From a checkpoint of a small transformer trained on Wikipedia.
Architecture: LayerNorm before each block, learned positions, biases, tied embeddings.
Training: 144M tokens, 4407 steps.
Each number is 128 + 32 x the weight over its row's rms, rounded and kept within 0 to 255. Layers, rows and columns count from 0. The size above them is the row's rms in percent of the matrix's.

# layer 4 attention query, 128x128, rms 0.126, rows 51-63, columns 0-63
size [107 111 106 124 119 118 103 105 118 117 118 118 124]
[[109 174 120 166 120 106 141 123 112 124 129 143 141  78  80 151 143 165 188  63  97 136  88  68 162  89 157 147 124 135 170 161  84 113 186  84  78 120 107 106 161 118 111 189 156 155  91  98 116  94 160 183  80 131  53 149  99 115  94 126  98 106 157  91]
 [136 164 153 138 115 110 145 147 134  83  95 114  78   2 103 163  89 143 168  75 102 126 128 125 124 129 149 138 123 141 124 201  85 138  92 166 146 131  78  77 152 123 112 132 131 101 110 151 172 184 106 140 102 108  68 121  45 101 107  69 110 152 170 113]
 [172 131 138 133 148 146 166 167 138 125 123 120 160  73 238 158 106 108 123 126  90 132  80 167 107 140 156 120 114 163  64  91 141 140 136 188  40 127  89  77 116 124 189 141 119 116 105 114 140 111 165 133 122 108 169 166  82 117 133 138 143 124 146  90]
 [177 161 161 102 121  41 134 166 133 115 101 123 121  51 149 182 140 128 137  91 144 145 149 131 125 116 113 213 152 122 136 171 105 113  83 116 155 107 131  75 142  86 146 119 109  93 118 113 154 136 113 159 110  73 135  96 137 105 173 161 177 124 124 162]
 [122 125  62 115 124 107 116  67 162  82 159 144 124 176  86  85 163 131 160 118 141 163 113 128 106 172  90 144 123 136 161 177 140  97 159 203 184 136 125 147 138 140  90  89 145 165  87 157 132 139  59 141 118 118  93 161  82 115 145 159 124 159 128  92]
 [136  76 140 140 179 107 106 113 159 178 125 107 129 144  91  67 111 149 166 190 162 132 149 139 152 152  56 111 162 106 123 164 180 157 131 118 169 134 114 152  71 130  92 114 121 118 113 157 164 101 128 113 147 112 104  84 211 112 196 148 133 107 114  69]
 [106  65 132 151  89 162 151 179  73 149 105 226 109 153 134 113 139 139 168 137 155 144 167 127 186 142 160 153 119 138 137 148 125 132 177  96 153 104 119 108 141  73 100  83  84 146 107  58 147 124 105 117 199 148 129  98 109 103 144 133 110 123 130 157]
 [129 124 171 104 155  83 135 190 113 150 132  52 163 112 180 120 104 166  96 150 143  84 111 176 109  91 154 107 176  75 111 122 164 112 106  94 113 158 159 105 137 137 168 127  66  72 140 102 108 100 129 165 154  94 127 147  89 159  76 144 137 130 168 159]
 [134 122 110 116 204 111 104 169 172 143 140 131 141 132 115 169 144 101 133 147  99 123 100 179  91 112 161 140 121 149 112 130 110 104 162 184  95 141  81 101 114  57 139 172  76  87 121  97 173 126 114 114 127  98  97  89 151 150 154 143 115 117  88 106]
 [ 90 101  82 109 131 122 140  96 112 130 165  87 101 102 130 105 153 144 134 186 123 108 108 113 189 123 124  83 128 108 146  63 145 200 144 105  74 175 161 113 121 148 130 169 186 133 136 108 116  89 123  81  90 115 139 132  33 105  78 148 136 227 159 168]
 [ 97 125 154 137 126 130 136 108 124 173 150 201  99 162 141 175  77 105  76 130 168 184 150 131 159  76 120 122 212 203 150 145  61 155  66 123 182 107  74 113 175 108 140  75 102 187  94  88 115 179 140 169 126 137 119 168 120 129 136 110 134 140 175 147]
 [139  89  85 102 125 184 139 212 113 169 156 100  83 121 161 167 200 115 178 139 110 211 149 109 167 154 132 125 168  91  58  83 125 139  79 105 116 141 195  73  93  97 151 112 153 122 151  83 138  83 140 166 128 118 126 141 132 123 118 114 116  96 117 150]
 [112 172  89 156 149 137 116 112 103 123 107 158 134 119  85 144 136 190  94 143 153 117 206 119 116 168 104 143 181 124 123  86 120 147 145 166 106 151 138 131 180  84 108 158 130 148 143  95  83  86 136 126 162 130 133  97 123 190 125  99 171 127 108 129]]
# layer 4 attention key, 128x128, rms 0.11, rows 51-63, columns 0-63
size [114 119 109 126 117 120 104 118 114 122 123 125 118]
[[117 211 142 169  89 147 100 126 124 108 119 177 123 121 113  80 166 137  97 122 113 176 124 127 147 119 148 153  97  95 171 150 117  47 187 176 134 125 152 106 166 106 147 122 126 147 141 156 159 148  91  84 168 152 143 139  71  75 114 119 169 113  92 176]
 [144 142 136 183 149 145 137 152 134 138 141 103  83 118 111 142  79 110 163 167 117 143 110 150  63  93  97 104 141 107 137 136 101 118 176 116 180  88 155  67 113 122 199 148 165 141  88 134  46 110  97  80 167 153 107 150 120  92 116 127 213 131 117 144]
 [118  99 135 155 167 145 124 116 160 136 129 109 177 170 129 129  63  98 135 142 100 107 191 130 118 120  89 133 128  82 171 134 154  82 128 170 168  88 147 144 135 122 112 134 141 131 117 143 139  79 154 107  68 111 190 162 157 148 110 192 126  95 155 150]
 [116 128 118  95 158 133 101 148 214 141 179 109 148 100 122 137  48 138  87 159 137 169 114  99 131  99 168 147 151 132  87 194 110 121 103  96 132 166 129 131 126  88 132 178 119 159 171  74  84  90 140 157 157 148 128 126 129 161 143 150 133 116  93 130]
 [111 165 140 214  79 156 148 112 179  56 120 107 131 113 133 158 136 174 132 112  79  90  82 163 115 124 135  86  71 154 119 133 177 172 141 141 152 129 122 117  96 118 132 140 104 129 119 122  93 151 180 146 125 154 116 147 126 120 127  66 206 129  91  52]
 [118 166 185 117 140 149 127 132 181 135 139  91  72  53  63 164 124 153 146  74 128 158 149 137 150  75 157 125 124 148 110 163 150 116  95 131 124 105 115 127 135 124 107  83 123 131 151  86 131 129 121 114 105 126  69 157 120 127 146 107 111 162 149  84]
 [122 169 112 193 150 151 110 118 110 148 136 166 125  91 101 131 151 164  97 175 119  85 152 129  93 165 130 100 145 111 130  76  68 121 155 133 118 147 160 121 206 147 143  92  44  71 112 223 153 109 107 171 154 117 151  65 131 107 146 113 112 112 200 168]
 [122  56 162 108 173 131 164 113 120 135 145  97 134 133 137 121  96 126  88 101 127 148 171 154 122 143 157 113 140 103 143 112 156  89 122  76 150 110 171  78 139 155 124  93 137 111 197 102 171 179 118 111 149 106 169  76 164 168 160 139 138  69 154 120]
 [165 130 118 172 121 150 188 130 167 151 125 136  80  60 140 111  84 173 169 189 143 133 152 136 144 105 192 131 118 120 104 190 134 131  77 140 167  91  89  87 115 114 140 142 118 162 126 166 168  78 143  78 136 144  97 167 105 148  78 120  96  91 143 124]
 [142 127 145 100 124  83 158 107  70 120 134 160 145 160 135  80 134  99  82 123 135 115 152 137  99 137  82 118 123 173 167  43  96 142 137 116 150 130  88 157 161 115 136 100 157 148 188 181 112 179 102 142 205 137  73 117 133  69 111 159 133 177 105 142]
 [131 125  93 112 173  97  72 141 137 114 104  88 189 159 101 127  76 125 120 125 126 142 104 108  97 100 154 129 139 126  79  89 106  92 136  88 103 120 124 179 160 130 108 160 111 110 102 151 172 114 150 169  81  87 175 115 171 113 146 128 151 123 116 139]
 [125 181 153 121 164 138 177 117 156 103 143 126 102  78  74 119  72  96 102 170 128 132 192 123 147 101 143 126 195 149 157  91 113 121 114  85 200 138 161 147 130 162 147  82 120  97 188 143  95 119 116  87 146  65 180 128 149 168 137 125 108 167 140 149]
 [142 123 137 111 132  93 123 115 163  83 215 103 167 130 125 143 140 109 111 118  89 121 137  65 186 122 187 124 161 124 163  73 139 117 183  91 179 139  76 184  93  90 186 138 105 136 107 125  88 154  85 146  66 100 176 112 123 157 112 106 147 175 146 126]]
# layer 4 attention value, 128x128, rms 0.149, rows 0-39, columns 0-63
size [ 86  95  99  97  93  87  99  98  86  80  82 102  88  86  92  95  85 101  91  82  95  81  83  82  80  86  99  78  92  93  87  91  87  86  75  81  96  87  93  90]
[[169 125 140 130 113 119 143  76 150 161  91 103 157 107 116 135 154  97 112 162 178  99 119  71 162  75 154 120 127 102 144  65  80 103  92 148 181 139 111 116 162 128 113 165 178 129 126  99 135 152 104 120 154 127 138 143 105  87 129 156 129 144 130 150]
 [123 122 111 105 133  97 129 128 146  73 172  71 178 168 144 170  94 145  79 137 136 120  81 151 112 162 158 127 139 156  80 119 138 142 146 155 144 139 106  93 140 100  65 151 150 189 160 201 145  76 156 122 118 185 164 121 145  70  93 111 119  98 130 158]
 [146 127 107 147 117 143 107 120 141 138 123 135 100 111 118 111 112 114 145  66  65 137 127 150 144  86 166 192 138 112 205 161  95 138 114 112  87 142  65 101  96 142 115 142 181 165 138 152 122  82 125 163 137 135  97 137 165 160 152 167 115 151 182 168]
 [114 114 149 158  88 153 156  99 169  99 121 156 139 133 110 166  88  76  97  88 128 192 112 172 185 115  91 178 138  86 175 137 125 167 145 136  91 135 121 145 129 126  62 177 121 161 138 144  78 132 118 171 130  87 117 205 129 165 156  70 160 128 133 189]
 [ 77 139 110 166 121 138 150 152 142 131 116 148  53 123 121 131 169 117 158 116  82 177 111  94 128  70 117 136 114 140  75 129 147 100 115 102 166 105 115 161 138  99 123 123 172 147 196 140 155 133 119 127  92  86 183 185  49 160 134 144 137 142 116 187]
 [168 164 115 108 117 141 116 147  69 145 180 142 123 129 115  57 102 127 160 142  71  93  77 174 136 146 158 133 111 183  95 160 157 112 107 118 137 139 111 126 139 114 107 182 128 109 169 165  91 135 195 144 194 208 167 116 151 114 166 186 117  72 117  67]
 [117 115 179 162 173  81 102 143 131 115 127 118 143  98 168  97 120 132  77  83 126 113 198 119 118  75  93 142 141 163 101 104 159 163 133 144  71 168 159 168 131 131 190 165 120 184 108 148 151  81 134 149 120  78 118 170 179 128  84 126 118 151 180 151]
 [139  91  99 148 101 115 150 166 191 107 114 128 151 155 148 109 121 131  86 160  78 127 150 130 127 114 182 134 112  86 162 129 136 101 185 141 142 145 138 119  58 153 146  88 178 174 138 163 236 135 103 157 176 113  69 155 112 120 113 118 165  97 128 109]
 [114 108  51 132 119 158  73  77 133 152 162 110  97 239  79 121 158 172 182 112 125 133 120 132 107 112 148  97 141  44 105 142  86 150 160 107 117 108 117 145 187 109 132 117 114 148 139 150 137 117 198 199 113  68  96 148 176 113  97 111 114 114 107  90]
 [128 106  84  75 103 117 241 133 179 108 147 172 110 115 163 144 150 156 109 122 126  92 183 147 146 138  86 134 141  86 108 200 101  74 141 137 116 175 125 156 129 148 100  87 103 167 150 150 186 135  89  99  98 126 140 112  62 103 114 122 162 148 131 154]
 [121 126 132 177 121 108 125 131  99 138 105 113  66 139 118  93  61 104 160  99 148 116 109  92 161  89 119 130  75 108  70 131 157  92 127 165 106 111 138 177 154  58  92 134 185  97 159 168  96 152  94 179 133 209 147 131 124 137 159 150 137 128 156 147]
 [136 136  71 102 123 131  74 152 135 135 141 147  92 127 102 164 154 127  90 123  79 175  84 106 157 105 121 104  40 118  83 126  81 177 133 115 157 112 135 120 123  76 106 134 133 133 166 117 123  64 140 157 140  89 132 120 221 150 170 136 178  91 115 107]
 [110 135 162 157  82 144  97 116 174  67 151 123 122 181  90  65  77 146 113 154 114 146  55  94  68 123 121 128  97 113 146 198 164 129 178  87 139  89 118 202 104  91 109 146 147 104 173 176  39 102 137  96  97 154 121 126 101 164 127 150 126 122  74 120]
 [ 94 124 192 157 133 119 190 123 177 112 136 110 128 100 195 159  95 156  98 208 111 129 106 153 147 105 136 143 136 117  89 135 138 147 177 145 103 106 124  87 109 105  97 158 142 156 179 161 110 164 121 111 141 102 166 151 103 131  88 115 116 138 109 128]
 [ 37 141 113 129 161 113 134 127  93 162 118 117 136 165 133 169 111 145 101 137 133 124 157 158 137 145  70 176 157  92 140 139 172 119 149 106 155 145 119 125 115  92 166 110 107 101  95 177 113 131 107 159 116  81  97 167 151 133 192 105 154 109 108 122]
 [100 146 146  47 199 168 166  82 109 143 142 198  93 136  47 152 165 114 139  83 138 161 138 164 111 175 168 188  95 135 119 122 125  83  90 102 107 148 115 111 187 132 103 145 133 171 152 108 113  89 112 106 137 111 120 133 110 121 148 135 121 134 174 122]
 [ 90 157 167 182  89 119 117  56 116 166 149 109  91 195 105 137  87 127 158 125 157 117 100 128  91 115 124  91 195 107 124 162 170 130 125  94 116 114 144 127 141 133 119 138 115 194 136 178  92 184 114 116  93 183  96 177 158 174  90 152 111 169 123 141]
 [186  78 134  73 157 172 159 178 140 142 117 112 135 155  89 127 114  86 158 134 139  73 178 144 136  92 118  77 145 107 148 188 131 110 139 150 127 147  89 125 120 133 154 128 116 144 105 144 166 172 126 107 132 109 101 145 111 132 149 147 158 113 117  56]
 [129 200 147 168 146  92 110 124  90 156  66 100 120 145 116 191 166 113 114 130  98 169 106  98 131  76 111 117  70 146 162  79 167 133 117 135 138  96 149 129 203  69 146 160 137 180 118 139  84 115 161 167 186 137 115 179 145 158 158 148 134 117 155 134]
 [134  91 117 101 126 102 229  80 184 204 166 141 161 138 148 131 113 139 146 100 146 134 155 166 174 160 109 165 138 125  69  92 133 111 107 127 188 133 179 131 150 140 113 112  88 122 142  99 159 153  86 118 141 104 152 160 144  91 103 114 112 133 134 177]
 [134 133  86 130 131  85 154 141 117 118 124 166 107 146 107 155 136 199 163  90 154 186 135 119 166  76 113 133 134  66 155 117 122 131 172 140 191 114 103 143 104  95 157  74 163 140 145 153 109  33 128 176 180  80 125  98  88 113 102  95 129 100  86 131]
 [120 131 137 181 105 110 141 159 134 108 139 157 165 130 125 106  93 143 157 148 153 164 161  80 121 107 173 112  86  86 132 216 104 165 183  94  57  96 119  71  76 136 147 118 139  86 173 111 122 154 141 120 105 162 129 101 178 100  63 125 140  71 157 102]
 [226 131 111 189 124 124 211 124  71 149  92 127 134 144 162 112 112 103 144  76 120 124 121 110 130 130  64  96 150 133 101 133 131 147  94 144 168 121 147 131 177  61 116  78  99 159 102 161 155 120 181 112 183 159 156 123 142  90 146 152 175 121 139 109]
 [198 122 123 135 122 131  97 124 117 100 121 114 103 164 117  69 164 116 154  94 150 172 121 136 121  55 134 127 145 147 142 144 150 103 107 158 127 151 101 121 179 119 126 112  89 139 116  79 119 131 145 153 121 148 149 130 124 103 146  91 134 159 121  61]
 [187 136 154 151 131 111 206 145 158 102 136  90  98 153 122 153 117 148 110 148 140  83 101  95 126 115 134 145 114 105 178 119 156 186 174  87 121  85 144 125 141 137  89 130 150  81 108 150 146 107 136 178 155 104 129 124 101 137 114 153  97 170 100 130]
 [197 103 143 160 194  78 143 151 145  56 131 128 115  92 113 102 159 174 106 163 127  86 171  81 138  65 134 120 142 126  96  45 163 121 111 109 173  98  90 137 156 120  77 158 123  76  83 124 172 168  96 140 131  87 120 140 147 146 158 147 138 160 136 163]
 [159 124 104 100 148  98 136 156 103  77 171 153 137 127 158  84 147 166 139 113 133 182  71 151 101 125 107 180 121 137 160 136 117 135 138 124 117 147 157  95 151  77 107 139 130 126 138  67 127  81  79 159 194 137  98 100 143 119 145 132 159 121 185 103]
 [134 118 164 153  62 101 176  95 114 174 114 100 158  80 116 138 101  95 121 142  97 144 182 110  98 174 123 153 143  83 106  98 120 126 163 122 133  74 151 157 163 139 107 116  93 137 126 124  88 165 121 120 107 103 134 163  93 105 123 127 150 106  86 158]
 [119 137 163 119 117 112 187 101 146 152  81 133 148 130  84 140 114 138 128 139 128 104 161  98 147 191 101 128  91 122  50  99 123 130  47 145 143  97 163 134 168 115 134 177 100  93  94 150 112 180 146 166 153 103 178 154 133  80 136 128 137 120  99 125]
 [ 93 156 113 145  91 139  96 102 106  93 158 163 100 166  46 181 202  98  93  64 193 114 118 151 149 101 134 123 139 144 160 100 197 162 103  81 111 141 107 130 133 169 114 167 165 146 116 145 148 137 126 152 142  98 142 213 164  69 140  71 145 109 145 158]
 [134  95 127  69 119 115 145 212 120 189 174 128  98 134 133 103 167 101 134  77 156 155 143 134 109 113  50 155  82 135 128 170  91 110 151  94 143 154 142  78 131  97 142 112 139 141 167 137 135 149 160 171 134 193 123 132  89 104 142  94 148  90 100  87]
 [160 150 115 173 107 213 103 137 142 130 106  17 119 156 145 140 140 142 172 173 167 159  92 117 167  52 161 123 157 146 117 138 107 149 138  84 110  94  88 193  99  80 159  72 125 126 114 125 161 108 148 130 141 132 137  65 182 149 145 115 136  67 121  63]
 [144 138  79  94 117 166  64 163 103 138 109 169 104 172 167 166 149 115 137 113 106 132 139 110 100 133 214  92 104 166 181 142 152 137 110  43 183 111  76 126  49  85 111 103 203 163 181 146  82  72 110  96 137  80 161 116 179 118 142 163 161 116 197 107]
 [109 157  71 165 131 112 108 109 121 122 156 118 148 184  65 148 110 200 139 200 128  94  24 176 160 101  92 160 117 134 106 124 109 166 121 158 208 139 151 135 220  80 143 161 108 124 106 151 148 130 106 146 196 129 123 162 134 167 148 159 136 140  92 154]
 [140  90 132 125 113  98 142 119 171  62  93 168 125 151 171 109  58  70 121 146  99  99  94  98 104 173 159  93 127  88 134 185 174 146 129 160 101 139 107  70  86 171 127 130 132 160  95 180  97 123  92 136 183 119 139 127 100 124 165  84 163 118 127 164]
 [169 115  84  90 115 126 144 197  81 113 136 100 106 139 130 164 178 192 148 187 130 149 163 143 124 138 128 160 148 131 141 149 129 140 114  56 105 120  79 101 117 131 142 115 156 111 166 159 141 162 107 123  77 117  87  75 180 139 194 113 139  89 136  87]
 [155  73 142 179 140 134 153 129 124 173 102  49 153 170 115 124 191 103 144 128 137 180 134 185 122 110 125 100 189 152 156  92 114 139 112  98  85  54 157 134 119 109 152 134 152  79  72 147 146  47 137 161  73 139 160 163 121 142  69  70 119 113 117 161]
 [ 75 100 136 168  85 109 135 155 127 171 127 118 152 109 176 120 133 131 123 176 120 107 199 155 100 139 149 180  96 110 149 142 106 163 165 117 151 115 145 141 132  84 140 147  96 186 127 150 155 112 141 178 124  56 158 134  68 144  92 141 121 163 108 102]
 [148 136 122 162 111 124 139 138  66 183 114 127 149 102  69 102 130  96 154 151 140  71 124 133 136 135 100 134 113 135 142 120 110 180  56 126 132  97  94 168 185 115 103 164 111  86 105 144 106 134 171  80 135 125 171 162 134 131 212 183  99 140 106 173]
 [106 158 155 150  33 148  53 125 117  83 120 132 140 116  53 135 164 135  98  83 122 148 152 106  93 114 165 174 143 175 106  57  94 143 171 103 117  79 103 187 113 198 137 153 129  46  90 142 102 111 104 120 172 116 162 149 153 129  94 141 129 128 119 129]]
# layer 4 attention output (transposed), 128x128, rms 0.256, rows 0-38, columns 0-63
size [ 80  89  91  97  87  80  96  85  78  66  75  97  88  86  86  88  76  98  78  82  87  78  74  83  81  78  95  67  86  96  87  81  88  81  74  66  91  86  86]
[[ 88 167  98  97 168 166 129 155  98  95 162 123 130 173 145 143 104 122  75 112  88 124 117 141 106  93 180  94 133 121 135 163  93  70 188 166 104  62  93 102 104 124 124 160  92 121 182 135 141 101 155 145 133 111 153 105 200 127 174 119 137 108  94 124]
 [ 97 140 136  75 131 139 172 122 152 127 149 207 114 100  71 174 149 158 117 117 194 165 168  88 152 103 127 144 100  80 158  91  78 145 135 148 130 118  76  88 134 162 111 132 144 110 156  80 145 142  88 127 130 103 115 125  96 176 138 169 143 139 188  29]
 [150  98  74 135 149  65 142 157 157 125  95 116 108 184 128 120 150 157 117 189 154 123 106 119 107 194 122 119 102 124 104 168 166  83 164 104 149 103  98  84 192  73 111 144 162  87  82 151 120 119 107 130 172 108 142 134  76 143  89 123 108 117 116 136]
 [178 203 100 125 125  80  99 121  73 169 113 105 126 151 125  92 187 175  72 148 121  67 122  96 108 124 125 115 115 155 100 124 132 118 154 148 153 147  92  89 167 113 129  93  81  76 144 154 131  76 162 154 136 146 145  75  51 164 157 176 161 119  94 142]
 [102 165 127 134 150 109 108 134 105 125 131  73 163  85 161 128 104 200 150 154 146 116 150 139  77 127  82 133 138 159 160 168 114  96 108 110  67 160 119 135 119 100 113 142 145 141 149  84 106 130 114 145  45 125 118 131 143 115 134 109 124 196 140  22]
 [115  97  84 146 120 123 144 148 190 124 123 170 101 129 117 253 148 102  89 144 174 113  91 151 108 126  88 151 122 124 173  88 101 102  70  95 173 171 131  99  82 143 148 152 142 172 121 166 113 112 102 104 123 127  68 124 159 161  71  77 107 194 132 101]
 [127 178 179 130 100 129 111 157 127 116 193 131  62 187 136 156 150 112 157  91 137 198 108  88 143 152 127 125 178  94 115 126  94 150 127  87 157 123 138  58 167 144 111  95 124 131 122  92 124 128 105 106 167 166  97  81  69 141 175 210 138  83  93 120]
 [151 204 119 141 161 158 130 148 129 151 129 154 104 140 160 154 173 142 133 101 115 133 183 127 132 116 124 123 148 153  87 104  46 111  77 138 109 105 115  94 196  82 130 160 114  99 139 108  50 137 135 100 109 102 139  85 157 106 156 122 135  88 106 133]
 [169 110 115 107 144 107 154 129 123 176  89 181 151 144 150  96 161 165  85 167  87 142 138 124 123 167  39 159 123 206 141 168 135 123 131 186 115 115 160  91  47 110 106  77  91 135  81 102 113 151 143 135  64 159 163 126  93 127 177  73 123 141 163 127]
 [125 100 131 158 143 125 104  60 127 132 107  67 204 109 187 111 123 154 136 112 155 125 118 117 147 111 113 120  81 150 101 152 158 156  74 147 118 149 141 152  91  75 151 147 106  99 123 117 114  71 143 136 172 126  90 157 172 164 110 176 103  91 130 138]
 [135 138 176 148 113 165 134 146 111 105 147 185 128  77 179 142 156 144 123 102  91 114 150 166  66 127 121 131  76 172 221 142 125 120 175  88 145 136 134 132 145 155 138 111  69 105 138 161 158 145 122 101 127  52 141 161 134 132 109  96 116 179 116  71]
 [139 152 132  92 117 120 185 140 117  90 150 165 172 147 140  94 124 178 149  87  99  80 120 161 113 143  82 173 152 178 124  69 129 107 131 134  82 125 148 123 106 156  94  94 121 159 117 122 118 159 203 143  52 144 147 131  36 138  81 103 167 148  98 188]
 [171 110 103 122 138 177 175 130  75 201  91 202 145  91 125 139 176  92  99 117 150  85 117 123 161 110  93 106  70 172 140 114 166 149 163 155  96 124 150 115  87 161 133 116 108 167 124 129 106  97 169 135 122 144  82  67 171  94 102 105 140 170 129  94]
 [165 136 132 108 132 112 147  84 158 113 152 137 122 125 106  84 107 148 170 118 130 115 127 127 109 118 167  71 137  84  98 105 153 166 141 163 137 140 170 144 144 154 119 120 115  95 135  28  92 105  96 198  88 165  96 106 117 126 110 159 138 192 184  64]
 [203 161 182 167 140 171 137 101 124  80 106 132 164 128 121 118 127 137 128 136 152 170 164 111 121 131 130 134 168 132  68 113 124 159  68 114 139 110 102 152 158 173  88 113 149  65  91 129 141 122 171  56 161 180 149 152  87 162 133 127  85 114 144 102]
 [133  89 106 193  83  80 111 125 136 107  63  81 143 151 187 108 112 165  99 150 128  95 113  79 113 152  97 117  82 134  56 193 112 108 156 131 139 152  95  97 123 155 116  91 124  71  83 155 174 147 169 122 124 104 181 173  98 157 147 149 123  88 129 162]
 [224  93 150 110  82 156 151 161  92 140 105 156  93 139 178 114 169 103  40 132 110 185 160  99 108 113 183 121  75 146 180 144 118 115 142 154 168 122 157 134 117 130 161 136 117 129  83 104 154 111 116 132 148 140 122  78  98 110 174 141 135 159 137  47]
 [ 90 135 136 131  87 127 124 120 159 114 147 117 107 133 179 161 104 107 116 131  91 148 103 150 147 123 159 139 130 125  98  91 125 118  90 121 157 152 135  60 122 108 144  70  99 109 131  81 108  90  94 158 141 167  94  72 163 101 175 142 120 107  98 181]
 [110 132 151 124 126 114 118 153  86 129 130 149 109 130 109 104 140 128 129 182 116  74 106 160  74 170 136 137 146 102 129 139  99 109 169  72 121 135 152 130 101 143  86 136 132  99 118 131 165 171 131 101  35 129 109 152 108 130 145 109 143 131 128  86]
 [ 81 147 157 144 151 151  77 104 150  73  56  78 139 116 180 174 143 156 117 113 138 141 139  81 139  95 185 104 128 157 131 130 102 178 120 167  87 147 121 143 160  74 152 193  71 113 142 120 164  72 117 121 132 134  97 144 127 161 142 163  81  79 106 104]
 [ 91 146 124 194 229 159  99 131  98 160 103 136 162 194 127 132 147  99 112 142  89 117 152 144 188 105 118 163  99 194  87 101 102 108 110 141  67 156 137 137 108 137 139 116 106 156 136 117  73 121 167  60  94 111  92 104 138 190 160 120 132 126 152 148]
 [102  40 127 133 163 107 163 121 157 188 113 143 125 170 132  88 163  93 166  52 144 118 132 144 180 129 112 137 118 128 102  72 174  93 138 136 177 127 133 158 146  83  92 104 106 159  87 105 166 137 105 155 159  75 110 101  97 101 128  62 135 130 123 177]
 [ 57 128 150 122 167 132  74 118 148  73 161 129 161  98 141 153 109  78  85 192  80  87 173 120 151 201 173 150  73  98 205 139 152 151 116 109 103 132 136 113  49 128 100 118 111 122 120 144 147 128 128 126  47 110 102 127 162 167 154 126  84 111 166  77]
 [130 136 151 121 173 103 102 149 170 152 154 153 125 121 139 120 143 137  81 111  36  79 121 129 147 144 155  95 127 141 123 124 114 155 121 169 137 130 130 148  35 160 152 124  79 126 170 211 109 136 142 160  82 116 111 160 117 121 136 154 101 137 108 174]
 [ 50 138 141 106 133 119 105  78 135 177 171 171 106 180  91 162  96 128 140 147  92 146 114 101  78 148 155  85 132 154 180 135  97 152 202 110 116 141 192  92 150 130 140 126 112  86 106  78  80 126 132  98 117 101  93 122 162 126 116 107 123 139 113 172]
 [ 57 150 187 110 123 177  91 124 136 203 169 124 129 175 163 116 102  41 149 142 140 156 142 149 112 189 137 110 174  52 116 155  78 153 153 106 104 113 145 160 194 153 120 137 215  88 135 139 130 160 130  86 129 114 128  72 142 102 119  96 103 114 130 125]
 [101  80 123 110 182 126 112 144 142 166 125  80 183 149 130 133 173 121 162 176  84  83 165 153 160 142 119 145 123  99 111 133  90 144 156 159 124  78  92 144 105 171  92 133 140 103 127 120 148 153 206 140  71  55 192 115 102 150  80 101  95  91 126 170]
 [119 133  93 143 123 148  95 149 140  89 115 118 173 131 124  94 122 217 141  92 143  58 119 104 183 151 112 128 125 144 125 117 137 188 152 123 156 185 100 166 118  63 126 169  78  90 120 172 169 156 130 140 100 172 107  82 124 134 165 159 168 117  79 114]
 [ 65 137 149 117  72 154  94 119  73 120 157 104  97 104 150 153 108 133 106 101 162 114 150 106 111 147 104 124 136  91 165 115 144 154 142 136 103 155 128 147 106 154 152  76 103 129 185 190 163 144 109  96 133 183 101 101 157 115 162 156 158 111 111 140]
 [182 163 148 125  96 126 139 146 142 152  75 117 142 164 149  97  89 157  87 128  87 131 134 102 116  91 166 157 141 107  97 153 109 122  57 147 144 145 117 116  98 143 139  37 133 122  96 104 130 135 186 119 121 181 121 130  77 167 165 133 164 185  84 119]
 [146 111 140 200 120  81 135 169 134 110 100 139 169 138  90 204 153 194 105 114 106  92 160 146 157 150 103 111 128 144 152  83 141 106  74 123 127  95 155 115  75 101  82 132 118 142  55 129 150  68 134 110  92 105 107 153 137 207  83  82 140 136 167 138]
 [148 102 158  54 165 122 146 179 157 135 143 196 102  51 116 112 145 146 102 112 100 154 115 151  70 135 110 148  91 125 121 114 126  94 113 150 151 116 165 128 137 150  80 181 130 110 168  96  73 156 100  83  76 110 133 176  90 115 155 132 125 194 129 157]
 [124 116  94 111 136 133 174 138 169  50 143 115 122 141 112 101  95 149 138 170 138 152 100 145 177  85 130 136 140 121  85 133 145  92  79 121 104 146 113 141 155 167 102 122 134 175  86 127  82 152 185 154  39 133 151 177 146 158 132  63 107 148  45 169]
 [132 105 144  75 126 144 106 115 159 136 145 152  96 145 202 127 199 119  95 138 131 112 127 112  66 140  82 123 140 156 207 155  95 106 157 125  49 100 141 103  54 169  89 149 164 112 175  99 115 174 195  63 136 148 112  82 157 113  73  97 130 120 147  74]
 [162 110  77 119 114 138 142 148 131  85 181 100 120 140 160 118 143 113 132 169 145 101 172 137 159 126 138 128 108 103 126  66  91 102 117  79 139 100  95  88 162 145 109  75 129 138 162 179 120 136 174 212 169 127 155  93 147 124 110 111 176 150 115 151]
 [143 130 133 105  95 145 122 125 170 142  93 157 143 146 105 128 132 117  99 138  96 147 166 116 185 122  80 112 101 104  85 105 151  91  63 141 146 115 162 123 142 171 108 152 220 119  38 115 113 145 149  97 101 103 180 176 108 122 125 105 124 114 139 170]
 [ 53 140 117 100 148 127 126 109 137  64 116 177 111  98  80 110 103 160  95 219 107 149 120 130 146 176 117 126 157 105 120 162 169 146  98 138  90 116 127  85 135 112  93  97  93 174 153 156 103 157  55 130 152 139 144 134 130 154 174 120 124 109 117  51]
 [151 145 168 134 129  73 144  46 100 123 189  96  68 169  76 101 118 164 157 137 157 145  99 126 137 160 106 108 172 101  77 164 148 123  85 180 143 151 136 125 109 123  70 182  94 139 108 121  93 113 116  60 121 168  61 151 202 132 178 135 143  77 138 114]
 [ 78 142 155 138 123  96  68  94 196 146 147 134 143 171 120 142 107 143 138 115 126 126 100 120 152 149 135 143 121 132 193 128 193 122 159  85 146 125 115 105  97  84 124 120 133 129 102  87 162 146 136 174 140 144 104 119 190 115  82  73 152 111 143  86]]